python train.py --n_kv_head=12 --parallel_block=true --init="normal" --init_std_qkv=0.0398 --init_std_o=0.00848 --lr_mult_down=2.0 --schedule="cos"
Each number is 128 + 24 x the weight over its row's rms, rounded and kept within 0 to 255. Layers, rows and columns count from 0. Numbers have three digits each. The size before them is the row's rms in percent of the matrix's.

# up: layer 2 MLP up, 3072x768, rms 0.0924, rows 514-533, columns 512-575
# down: layer 2 MLP down (transposed), 3072x768, rms 0.0866, rows 514-533, columns 512-575
up514 098:108140102124089183075076122150122114114149091128162119109149176099153120095148139142119102126147114120120151103091139130149138162121124141176181149108139129161157134164127133124106146125106119
down514 097:098115113139099107176170121102135133176126115149101147161129096137156086121112139093134126114123136114112143136162132085129110089113148112087088073133157143087102129134130131130155102107127139
up515 104:122191144136098140140174136097134186119099129147108165162143128086119120128121115153167124128140126101137112114130141082148134115123144123173138140097134123145168113137096130151134133124153145
down515 105:124089151083150141136151141160125117138164142130121163114141108177135114091149085106115116094175098108143132161168131174138162118112114124089113154159142113135122111100140108101157124139103095
up516 096:118094117157109163158076139123127150124147106138142126150106135126123082107194142137132123122103112102135081106115149079108129158135159107133124082118140149123161145087142154136169083165113130
down516 093:088128108133132121126103086130131108132120110101129131124143123113135133133134165103106116112166151122116129143083142161142106107104076103135087135136133116134091133177152111096090140123144125
up517 094:153112174138111188097161158094099137104111124177121122120118100157115170150158102096137129183090119153138135080131132183093115126148106157122139104132140100126121179134143085159167119144162128
down517 096:145140169103096123186107152132133132129143120119105093103143142141151146106123137151129104133121133088114124123100145138150095119120145146113124134118133149134114159130178112110140142132126154
up518 098:120121171152140127145106143128150129136135127137142164089137140121148128140112157070116088121114116124122065114112096135139111141054133145108112126121114158142107103157132170151125097123191116
down518 105:113151130100159143130113133122165138158152150131125172149126167144137140131148123138091172118091138126115135132132163135107116163115158116086124123143128154110156116159125177111125178132123113
up519 096:133143127118099149089154127105168143151077143105152142122136176111091063142152089105176107121126169145106142167164166109136110102117120130080145096136141132170141146109127067109150123163137092
down519 095:128139119130161100172133147144096125136177148123126113127147094144179152129114152131113134083109073109124135117149120141151140164139120133157083135118113124111152129146103153146122123110170114
up520 103:151136114125098138167133107127103102133157118129079143109116072137160100099156121078098112121080125146173135082096186166129168132150122129127141116119165158150150113113140130171167139104135108
down520 107:175150160117147125123135119140152090156136114135114159127143151136106113178138136101129128146121150114138136134120134162128113134072128072116149161107131126110152155134117105089098096131081125
up521 096:114111113112132099109127108119123164158150122132126109126139146124139116097102136154109115117105102142098124137111156141114067130122126149135142107143102144123149121156094100168114076130116086
down521 097:151139141207101136138136103126112091121131121118119162191167114144147099109112165130156159147103141124142093131133143110138179149101131157158125128140085131138122136127139112099130141093124136
up522 100:122133121151092127150116151054102144134101146132123130111156119125105104149125165102121169112134113138112168143152167150155101133114120181119134138134103141176084092124139162104177144136152172
down522 100:128175146092120125148119138169157127145113107153166122117130139126150154135105102124117093122120134139150123108110140101101153136124130103142159084146147091103165148140096123147126125117171071
up523 099:161158101147106149121104132145096146112120147116165152152131153181119107165136101119103140121159135115131127085140106134074105150088129110161104145090109123116133136114102118108109133127104121
down523 098:155131181124127130102138118163147120116132105112136147121121141120086104124154141156150114140118142167151161154134129133120151157175142132092163139173145131106099114144159114126195120156164112
up524 097:126157135107144125104162119109139154150140131074128117081116132142125172102133169099096145135103117121155138141110137096124142134129083134119134122131128150116191118134125140151169081119127078
down524 100:127125117161125149177131140116110169086098141124162128082153084119179111131115116100121142125129127118109154157104105118109107145117102133138125131152126081100139169107133139140158077138142149
up525 102:164132114055169117151147118119126164155095108115150140108129155104122117154176119115126157157082104133113158159131174188113139128145128120074103126140157152128099127097126089125128149183125077
down525 100:087123146151113129097128140104140151115105141136090151111148079142173152109139139136076151108168164130160144092164133078163141136102133155161152150130137129135134106138101141119132121119105159
up526 100:150078140114147122108140153152088163141131107110082105126172126069085139159139135070104136144137134106105107112124127121121164132073121143101116120143188115125078112142137139147099081149141139
down526 096:177150109125110132211107103109104122154121150135160159123101130171163135086081099161151118109093102112139146137129134167118089101162142090116134147137071143145174128155134103129138178138097137
up527 102:134148169099110137121125111189133152147139133148105124110151128169121118127105160150128122080095184106167128129146124154111158161103143090109149131096149146116100132107164172127113124117143090
down527 101:142091106121107073104174158122153111119139158094092116141097109112127150144133144071133137169117126143120145121109130118136154135123116169143142149137085107140152113142120104118148142130135133
up528 097:116177138171123108141159121134142104103125047120076122129148134120166105077112134155132144156115122130169118079108092118125132109129115140134128082129136116160127153122170094144155132143193122
down528 101:089087097140130181134163104121171142080099152169142170141154100132136147169152115140115100141124140151109155122101151138083145160112083158128187123107121130127123161155097095107133100136138148
up529 099:140154181121112080130123166168150124122142128101163138138110106154122122121089129146152156152143121118143104109193194136101134130121095149090171136122107124116114157139087096165130126150135145
down529 096:106125111133153101105143086052162125177130177143088106141158135104113120135089113067142110088184150172092135094109107103155130118153148097129100161182138124137185122116148104103155127106119148
up530 100:183086178124140118119122077170136164110170123142113133209155142145139110119137120129179140127169117164145143102100109134194132118160091110123133106127118125102123143111124119155138140180110113
down530 096:087155093130100116149122145091112095101085153115168111131133115106104128140115138161125126164100140099117145136189151132113095115063158154128127148111125106118150106111173120128106127090129109
up531 094:119120121157163120109132121111114113131116114112139156100175108123109133132110069122139155142108098138135181119112133127157112150123122137141145133126108164150086176109171153149100147112128128
down531 099:156122096121161118127135111122099142159112121107107078133134140109108145123166170097161103110150151124084123144133144139127185152133120123115113137173161124107150065119126125100110138120153108
up532 101:120172105116130154148161089151139138063086142126151132101184081128091098126148141135179145159176134102155148133125114105151129131118137147132116118154144169114130113154083087136152135102112101
down532 103:187131141134129099124081096114110076162149126111135141136133186132133151148128080104098131097093120169106135151108143112140157104128144114143161130127145128153129149108158132141122128151156157
up533 097:130150133082152138199082100138145128130171084120157094118164145125163137108128124137098144178130150133138144140116141105101132117087128134118096156083131107091097179137117092171112117132111162
down533 102:161182125131088135108127126157147099142099161146140107101123134105139118159122121114099136105117134139099173116148119148147146127150092082128131142129110138152128130135159124106138105150120134